config = dict(
    norm='rmsnorm',
    norm_place='pre',
    rope_base=1020.0,
    beta1=0.9,
    weight_decay=0.15,
    schedule='wsd',
    doc_mask=True,
)
Each number is 200 + 40 x the weight over the matrix's rms, rounded and kept within 0 to 999. Layers, rows and columns count from 0.

# layer 2 MLP down (transposed), 1280x256, rms 0.0735, rows 580-605, columns 64-127
252,216,130,221,178,206,173,187,164,240,224,104,143,205,216,281,208,213,210,229,203,234,200,158,223,274,177,172,258,202,155,207,222,226,168,111,189,205,256,162,186,146,139,178,244,221,231,197,216,264,133,242,194,178,250,262,247,235,204,209,130,184,241,204
267,191,210,196,179,179,194,277,184,189,148,190,202,99,197,194,160,110,183,154,255,183,198,235,158,180,245,213,217,149,156,194,176,280,156,116,235,272,209,241,246,200,120,212,177,225,211,250,198,176,115,253,185,148,209,234,211,196,181,192,194,240,197,166
282,206,204,217,196,236,187,197,246,159,230,223,232,111,224,205,184,187,160,140,152,276,210,224,161,155,176,176,200,220,217,202,207,239,291,182,227,247,192,203,253,231,254,189,161,221,176,154,191,135,261,204,238,206,207,228,198,215,267,203,199,224,189,203
261,230,254,188,207,228,187,197,209,226,245,173,179,195,242,192,135,150,208,150,274,209,217,189,227,169,130,288,225,136,224,164,204,156,207,209,128,210,189,252,229,232,269,252,135,254,174,206,235,193,157,163,131,267,177,207,200,182,298,140,244,219,173,128
209,184,212,188,283,232,176,214,167,215,147,215,204,168,255,210,182,173,191,145,151,161,143,196,193,234,187,129,232,250,207,260,180,219,157,169,237,259,236,252,243,234,139,255,219,188,165,226,220,288,228,193,196,232,174,203,177,145,248,138,167,217,261,224
172,225,154,248,174,167,222,214,240,243,220,204,210,162,155,237,258,133,204,87,188,240,169,221,192,202,207,189,213,139,161,162,182,209,153,162,250,196,185,268,167,154,177,165,212,139,157,179,168,201,256,173,235,228,161,177,172,208,165,215,243,195,151,205
193,166,234,298,142,215,195,239,122,261,240,263,199,164,202,242,229,215,210,190,247,195,217,159,197,140,217,229,164,255,175,196,166,207,185,219,188,197,276,144,183,197,306,200,253,152,196,182,227,168,199,179,153,140,206,229,113,173,177,151,266,181,285,242
274,287,162,175,256,210,194,197,169,84,241,190,244,181,180,136,102,208,161,218,160,239,171,212,151,185,230,135,211,203,121,156,275,205,248,247,186,249,231,190,171,231,146,196,164,195,232,179,261,241,212,164,234,195,221,218,333,203,181,244,170,237,211,211
186,241,237,194,203,192,201,252,158,196,201,159,262,131,176,237,198,145,183,196,229,195,236,207,196,189,182,217,164,191,212,242,194,214,185,167,208,159,188,240,206,164,207,202,98,170,199,258,304,130,224,235,220,211,110,227,225,174,236,210,239,219,295,174
149,211,211,214,200,165,194,204,177,168,186,195,229,185,232,223,220,221,191,248,241,156,212,170,172,174,142,183,189,193,163,172,268,179,198,187,214,215,143,145,203,248,181,196,170,260,234,204,208,250,203,239,224,209,132,117,243,226,127,200,272,207,182,257
180,171,269,224,259,281,192,178,255,180,291,261,195,154,240,271,205,203,207,199,165,138,219,210,236,126,249,171,193,192,173,197,204,151,174,216,194,250,150,267,252,162,194,222,195,138,196,226,222,180,190,226,203,247,228,156,230,219,195,163,234,214,281,244
159,249,203,243,136,157,197,216,249,279,234,203,217,232,188,220,189,238,195,212,212,158,191,143,143,193,183,250,218,186,224,158,199,181,195,213,189,222,192,132,194,199,232,175,166,168,144,205,201,254,196,244,154,195,196,142,216,170,260,122,203,185,235,191
209,262,180,215,173,223,147,173,223,232,238,214,244,268,153,181,239,260,216,178,194,248,178,178,214,146,207,225,224,199,279,216,211,210,207,227,224,213,204,203,227,229,186,227,225,193,240,205,192,298,221,204,216,150,221,184,179,227,299,133,253,189,197,191
145,208,152,165,141,244,222,169,202,198,233,140,156,210,228,173,156,209,238,225,196,156,193,152,256,211,157,174,210,212,171,187,218,255,168,284,150,177,241,206,191,187,250,145,130,294,231,174,209,188,232,163,189,258,219,171,203,280,193,187,190,232,261,153
149,232,246,219,159,179,223,204,243,196,161,181,165,165,180,194,208,210,101,178,161,206,261,183,234,126,258,189,190,258,270,181,260,243,196,153,205,209,241,274,168,110,166,159,184,159,211,224,200,110,214,189,197,225,154,166,195,158,242,223,155,209,283,176
221,172,241,192,256,188,248,207,176,198,114,235,160,205,237,257,180,259,203,159,200,243,204,186,195,122,193,219,147,252,256,213,215,130,169,218,243,279,233,185,227,275,231,208,247,222,246,144,289,233,166,180,177,186,161,239,216,211,263,205,196,195,179,177
140,264,191,251,281,228,249,206,226,206,207,165,158,122,129,274,200,237,179,233,276,196,176,207,206,203,170,177,214,241,225,251,239,309,188,145,182,241,216,238,195,235,229,250,229,256,137,135,181,207,216,248,195,193,162,178,214,180,306,192,208,189,298,144
169,183,239,232,233,205,237,238,231,212,285,276,206,124,139,267,168,159,173,175,208,247,118,263,182,258,294,206,153,220,196,231,183,191,243,138,196,280,152,218,202,239,167,239,252,224,124,115,148,212,150,208,225,190,168,242,243,264,203,165,193,216,244,167
131,213,209,179,142,228,259,207,186,205,166,195,188,120,174,165,237,136,251,176,264,235,265,127,227,136,263,193,238,244,128,253,156,130,211,174,213,242,225,212,197,138,201,189,200,226,189,228,164,201,161,207,196,155,215,148,105,242,179,197,230,146,253,202
187,149,241,192,239,218,242,143,272,168,254,142,102,165,213,157,144,200,225,204,247,214,227,171,278,249,249,211,174,221,179,217,159,178,252,231,200,274,218,181,195,214,264,228,145,266,197,210,225,190,201,195,162,237,152,207,225,156,221,243,207,221,186,157
223,153,197,262,220,173,191,166,149,231,233,287,212,165,232,101,185,212,177,200,230,201,210,188,168,203,175,173,164,192,139,215,233,173,179,215,200,167,179,233,258,211,177,189,201,186,137,236,197,212,139,195,187,206,216,192,234,209,217,192,210,226,194,225
234,263,149,266,214,153,158,233,232,214,244,228,223,122,245,202,142,194,197,249,147,183,142,205,173,187,274,159,197,149,178,178,218,108,229,162,237,251,224,224,216,249,251,307,237,170,187,223,225,242,217,236,230,208,187,239,229,181,245,140,178,256,179,175
176,230,246,186,269,175,176,227,198,175,193,205,267,119,226,186,270,162,232,215,222,209,188,171,203,231,222,166,208,243,234,189,213,229,257,216,166,175,149,155,247,260,181,177,277,259,182,205,195,235,214,179,232,195,200,149,157,249,176,184,169,209,260,146
205,232,237,191,216,198,245,187,181,172,240,214,215,230,268,225,227,210,217,214,228,215,124,215,258,110,195,261,212,190,217,155,184,231,185,210,156,219,208,231,217,226,213,282,235,258,136,108,173,192,166,246,174,149,234,207,136,282,214,203,205,122,238,152
160,223,174,164,187,243,274,191,241,232,165,197,196,119,245,127,214,314,242,197,175,238,210,213,205,166,121,192,186,246,178,157,221,169,194,230,204,144,134,174,167,197,194,185,243,281,199,139,234,212,181,153,217,217,138,247,224,175,191,184,208,261,184,192
205,201,166,219,330,203,169,229,175,223,201,219,134,115,243,183,199,184,241,196,221,249,225,208,270,202,200,204,185,129,152,227,225,194,155,182,208,202,181,212,198,199,254,147,260,191,215,182,229,173,229,182,197,250,225,234,230,242,208,103,142,246,215,232
# layer 2 MLP up, 1280x256, rms 0.0805, rows 581-605, columns 64-127
241,256,182,205,138,159,239,238,175,246,207,137,237,183,269,118,237,177,225,242,217,220,184,153,209,218,153,167,179,274,209,171,160,140,215,243,169,241,126,206,230,158,240,255,149,222,270,154,214,244,170,107,287,174,204,174,190,222,204,160,226,234,300,213
202,257,204,209,141,252,237,220,232,201,195,204,178,222,169,195,188,249,207,170,177,147,244,210,267,163,142,246,245,206,147,202,202,189,210,261,180,165,213,116,190,224,252,216,249,262,190,210,159,174,219,238,197,212,139,228,160,163,206,198,215,229,220,119
172,195,177,212,158,284,235,243,263,144,162,293,195,180,109,206,322,279,199,231,198,147,278,236,191,194,233,192,242,180,258,149,156,269,189,195,181,238,228,194,243,205,221,154,172,138,277,184,219,172,261,250,241,208,227,149,185,203,149,201,183,231,189,217
253,174,325,204,204,230,165,189,263,202,244,146,196,172,148,235,172,218,277,173,234,158,141,92,191,222,135,250,118,261,194,202,224,213,233,198,175,117,262,229,187,168,162,221,205,235,176,190,150,143,272,223,205,205,194,147,251,240,213,192,225,184,144,213
243,220,220,218,241,259,169,159,231,173,189,152,179,170,169,211,265,198,204,178,240,214,171,154,190,230,207,252,164,154,289,176,197,173,236,196,218,248,174,201,196,174,154,249,201,265,192,213,198,184,187,172,204,216,156,217,162,201,184,181,115,196,221,201
253,170,203,213,200,212,285,239,273,240,177,211,215,247,220,185,226,214,203,245,252,238,182,183,109,198,252,173,175,169,242,184,178,239,209,200,204,171,156,181,200,162,111,270,226,223,240,169,225,193,197,200,213,244,246,176,151,166,175,230,214,118,223,181
208,230,203,223,175,220,279,272,187,226,232,229,200,215,246,176,318,195,203,160,82,224,199,136,215,153,232,213,147,144,199,213,145,214,250,212,274,260,131,159,247,219,107,213,268,251,103,243,163,218,172,204,232,198,180,275,143,138,238,135,224,208,141,139
205,185,172,201,221,260,200,159,197,181,249,181,231,226,222,152,247,288,211,279,194,140,308,215,182,245,188,183,169,225,129,225,211,246,170,219,208,240,205,200,163,207,221,154,175,265,220,191,119,231,169,183,186,180,210,284,257,230,207,166,217,203,165,117
250,163,221,241,195,168,257,145,293,233,226,187,158,222,147,189,230,154,179,162,202,285,188,208,192,195,227,185,164,213,164,253,148,193,265,186,189,201,199,253,222,263,160,274,229,250,202,192,186,166,243,208,168,261,267,179,206,240,209,236,130,193,255,199
122,126,159,184,236,188,292,232,206,221,186,152,77,218,212,222,192,187,135,210,146,108,176,151,202,195,164,271,234,134,285,158,186,142,213,189,220,215,217,192,142,197,135,232,204,211,185,177,201,214,182,190,176,211,219,199,240,264,132,210,159,145,132,207
227,234,222,121,183,222,217,230,194,231,219,157,228,196,196,253,205,209,152,269,194,130,263,223,147,187,229,217,213,163,125,166,233,188,204,248,210,247,130,157,244,133,146,240,240,181,270,175,306,196,225,237,155,207,159,234,206,213,128,221,209,216,119,239
164,131,215,183,176,238,167,195,160,163,231,163,238,191,223,243,170,266,179,164,204,239,225,200,217,244,232,174,221,229,210,180,177,184,219,210,227,175,141,225,226,246,171,182,268,201,164,216,186,215,272,208,287,193,196,222,212,225,193,175,182,268,185,184
181,143,170,215,223,151,155,217,204,191,124,140,218,263,234,204,228,170,196,241,174,192,268,188,253,235,187,182,198,155,199,173,224,166,246,273,264,237,206,130,207,171,177,208,105,175,223,237,232,251,193,226,200,207,195,186,141,220,300,197,175,148,132,175
227,214,209,222,198,245,162,180,240,214,208,236,180,228,134,186,195,263,175,206,199,191,201,254,170,259,204,165,208,211,212,130,214,210,246,166,197,219,232,230,223,227,205,228,210,130,246,182,237,260,188,236,187,179,221,197,266,85,109,213,202,231,271,218
170,199,214,171,191,274,285,190,220,242,167,167,195,200,206,155,158,234,222,156,221,174,244,233,71,203,241,182,237,236,192,279,195,248,161,233,188,196,182,213,254,179,258,217,231,178,229,169,198,199,246,178,179,165,170,217,203,231,207,218,205,163,203,115
144,136,158,172,200,202,173,219,153,159,211,154,181,192,217,223,210,232,169,184,205,194,156,260,200,238,162,175,164,208,191,180,136,273,191,135,261,186,183,177,246,217,154,190,224,227,212,234,251,155,215,199,255,155,219,241,161,184,196,167,121,136,201,142
205,245,170,179,204,154,195,149,141,206,158,187,119,211,177,233,247,179,150,196,174,181,175,147,192,186,263,185,252,183,288,196,247,232,190,237,246,255,219,186,159,207,167,218,117,242,256,243,245,218,217,297,282,266,124,260,174,201,217,185,266,207,135,169
214,164,209,183,125,168,207,181,210,153,282,148,201,250,185,119,329,181,218,227,138,256,202,189,252,291,244,213,242,178,217,211,217,213,223,232,169,143,196,240,141,148,111,198,141,255,216,189,191,230,174,236,224,208,192,223,218,248,148,239,165,231,212,200
167,131,192,266,169,224,143,193,172,213,222,251,238,213,194,201,231,253,178,196,265,230,232,239,87,236,278,187,110,152,201,165,215,195,167,131,153,199,265,138,180,240,161,273,184,212,207,213,155,236,245,249,255,165,173,110,193,182,208,223,228,242,260,177
252,165,171,161,242,204,209,144,192,256,222,199,192,243,177,160,226,200,173,103,201,210,174,182,238,221,184,138,117,220,188,174,157,223,190,219,169,230,144,181,218,187,185,232,232,160,269,202,211,149,216,173,221,170,152,262,157,260,230,170,209,287,171,138
244,139,153,192,219,166,172,270,204,243,161,250,238,165,228,181,180,251,171,212,223,171,189,151,144,209,210,129,235,228,172,195,184,214,249,193,231,197,181,193,147,236,252,217,200,193,259,256,183,234,236,242,226,156,156,189,220,209,187,250,166,178,220,143
172,142,247,136,219,252,183,238,213,166,259,230,205,184,180,209,233,183,318,244,272,227,172,228,181,197,198,160,177,160,202,257,148,239,231,180,205,217,155,197,234,233,197,168,224,260,212,237,278,264,275,192,194,195,224,137,151,239,223,204,274,202,245,199
141,162,187,225,111,176,190,191,241,238,233,204,230,162,148,158,187,226,242,242,228,226,228,204,229,197,172,179,150,173,249,146,126,160,252,230,210,232,195,252,250,227,232,232,173,214,187,180,217,228,247,203,189,199,190,176,202,296,125,186,239,282,158,155
211,210,193,177,209,201,259,309,205,196,203,211,190,192,192,141,198,190,250,155,216,182,202,182,214,197,201,174,142,185,253,176,171,228,157,149,225,256,174,222,153,208,138,283,186,228,209,209,184,214,243,208,255,227,153,153,221,153,226,301,193,167,190,219
245,180,200,100,188,209,193,202,228,263,191,188,195,202,178,205,154,211,192,193,220,159,249,192,182,192,161,205,234,223,187,154,162,195,180,240,180,183,210,109,232,191,179,217,184,209,228,271,205,175,195,177,169,233,170,226,203,198,227,177,161,138,200,150